From a checkpoint of a small transformer trained on Wikipedia.
Size: width 256, MLP 1024 tanh GELU, 14.1M parameters.
Architecture: learned positions, untied embeddings.
Each number is 500 + 40 x the weight over its row's rms, rounded and kept within 0 to 999. Layers, rows and columns count from 0. Numbers have three digits each. The size before them is the row's rms in percent of the matrix's.

# layer 5 attention output, 256x256, rms 0.106, rows 214-255, columns 128-191
097:462605598534456556488486439526553531534482524491441572495482477524441513512437480499492469516500540491515470412499473536489489505464470409465538521525507479550515518461533535531583461561536524
099:392470457432534482525513500502476550504487445536517548450512564455441471520482532455487479485518426478542536458512485490564524517484611523450468500489411542543451500526498519480481579410476573
098:480505494517513422460504487533478466529491510524501479495559482471475542500516528562516506515504452520498501505594526526463464526521501567460443513481532567405448533498482496549461496607545496
100:507513448412465475527514507533502545437444495534501467510465540496465502606493547490511385513520417492510576502504521488464514561471574528531487475509481552588554484473442463517460455488474361
095:455541469510470518515478495468519466554421560545418429426435434498507487583487535450451544477514562560484480506521465466524501440465560499470546437508475533486479466463491562500480425496504560
105:468530490473520511443482499497507540447557475492514474456462474508489509566473494537504440448511526442479579478504563453442520523542471523516446495537508455488531533521514529515530526446481501
095:535527479482459486506464448532533561521530603563537521575532532521435461492483475504514601513486501440548537483446485567466537505487458539450559482527542516509465476479540541512504458510538536
103:545461457513524512499440469491451620572490520595594535503525461513415554427491529486499498515458516505499601511512520500533493527520518546527478456518488453549478504503403489537544617462523468
103:594525451497534499505547509510504513507466510468475528523512448497501445515438524434495503412451486467529536467579518525531529467523456564486559456516505517499396465483438517438484477515482452
094:509483483528525571531540494584473440485528494556459450497533487542494505510505499453471497449512481512472477557460464476484438523505570432547479585488529475483503476534437478588583563351549529
090:573471547497456473499519500493511496505445537486616447504496549530556532505441460434521519467534484502538477482472519533458464475589472504492445457495536539493562485442544541565467449523517495
104:511484558540448478482493467541459485500485492524532491492537528484498485448455516558508445478523566504528503513506485450558474457480472589429526521489484430454451523544487439511544436493518440
097:478490417495532548449488552484489545470520486445494366572519518380526432471437471548538523504521623533482469578516508506497521522573490564496556467546513456495494502450540520427481496495455506
097:520492454464471505442549511484478499531535469504470524421584521461484510547502497560522501533469477525521486569470510495512520484438547485532559527446553531523398457484577543519576522480443547
099:523416506522506467478516464422520533423446438544502522498488519409527472493452478404546570468446483521469483494488502556468502556521500449469519544530417508487461517494592485524523503567442496
096:522455461510502425504478530525497497523484480399514485515506517481586524511481460516522456535485466563486517537504488496551457514471516463488499498489483463528414505510461569556484528564494490
104:497506508532530475499459577478441475480460439555474463481521494546480524482528427489514481511486476524511573543498488509541486496565518508497380370495420520513445454521415432589557505474491515
101:485501507490456461498551514517485473463535510511414451453610435583484425494517479553499459513579497472526547506482553489488497510408494545458508477496483477460433576404560503440504478466472505
098:500460512513542466495469514506574545498582517484463425519422479509425502476508513506534539533503436526555488507485485537529502500495421447488495529533492483523462568518463518439566487463447499
101:531510506541483522506471472449497493448506556522524541483495555474569545415531462571468525549500530499470437519477546536480545458496481552564575533474556431490564545475504496497429429544536491
097:479508527547471485455523494504504439485545524483492412505511515558522412523462537497566537532519511502550455504480520463458500499469530537494550453426524491541485496488589536508531539456504498
097:564504459524490504488523518493506402481477454488471489443512441464499458526511540523417506529494479482509487539484496466514537548447449493472513572484492446439530505503528482528552519477503505
102:550478444493552476446494462469504417472445515512533523505511485459514527541450487467492494564472413535550452539479524549529514531422540455424470458542458415516508446448507469460476526460436493
098:497543515561455535500519499488484516466504474522505463536560477508487558604483461524502492435538520442484477494550529488481477507565483493511446502501466520527540562592497407482474457564489451
095:551532495569536463444486503502472457543456486477489500469492474508564580573522464483544505504452527519480467472520454463437449462563438534549456545512524492508531512475501352513544411469541433
096:495459514568441450496420562554541455502569463476478476482511531536415531596491486561443526475446519476535460485501543538508485466466576472436448506504447551529526421506539556476473489541416479
099:464549556520595499556469539493505483591461550527491434620479554499479495504518537505517553458569485465506557535433494466491528466523510512477521623540505484526518511536490496410552476494539467
104:593469459575469533503429527430482579448475534502559508507503471499470507543556458501500502467546436498527461441488502477558456541539545449544464493457576540430442477531461451518474512510440579
106:472548537555491468427479471583519563520426502530521433491442483504595495494524465487445492509518489482462561540560520489455498487504490550512540503495489489518508485469489426484504523484449503
095:500458437471474576502592565541540405542459536444494496520527458501460526547523505496476443480583500568543527505484527485443515521542519515493584497597494468520533459549512482544445505462523507
094:461504552586484543464533507529500524506487489484501532494539577467464549426406442532500496554475451533432562439454470554567465527516561486517449485511553480479406529517544547504478545439554493
103:479461527504565492504476502558433573466532445539490448534493530473528510448499504485520521491467597506490544547550547522504548538524568514452450551483486455429482490457547477509477489516484487
108:513518478467542502530481554484521502474522437415412500498486491481529535505527472548492457517544454526530488481496550457481532540530458435458487524576426511491465482495476484489499566467458500
107:428489532537489501463529497561486463573505490456538612533455454460498516550489457463401533553414514527454468432531513516457452494450467530449481485469482504532479440434563488425541560460471504
100:427490444513432517415471468529483567507508496459514400507474445489471560471447479477437539527501499499488457542493507501511459542498489545473535462526533437525479473389502531492493480482570584
101:608437488494531489459517493481512530504481553467471437551411415475438493499404545497456472585467580487544575482477512519528545538506491519441439463415479447463478469491520518496568491578602480
095:537461460492424574450498504445497541461430527433549492553512524486511489491537531552459568480509481470475453539456492495473523458486515511521431521472524515485494495469516508523534531578548477
096:468528481530514507528549475488452477446513426476482504445467423497591442544525514465503551523480448511533466552478493465517544478497485474564453532507528441420456530528492537546483492486467484
103:530487521524557443578449512532520521532503514475455480597508457453517529396525532454489528444475465489492536497494562526519490530528459557501484508495496506519499492529481551504517525473500526
097:514448529532526485447536535595502481447473571569504465471526545464578456515448455492501565557445503474531488566501542557507534440603474498567525478465472477477538543471523487516482431507534501
097:533502508514444516453548548454496458480518487532494472503551476525418516591560581508450436466494420579512511537504512516474545467448586528469557456462504495503553473479499471527550507484485528
099:487525506507494496442499474455462523489509504487515419485466498445416549468480504483507457470410511516409514496573487518528457475482534516520503456453500471541540496503458507532497537507547479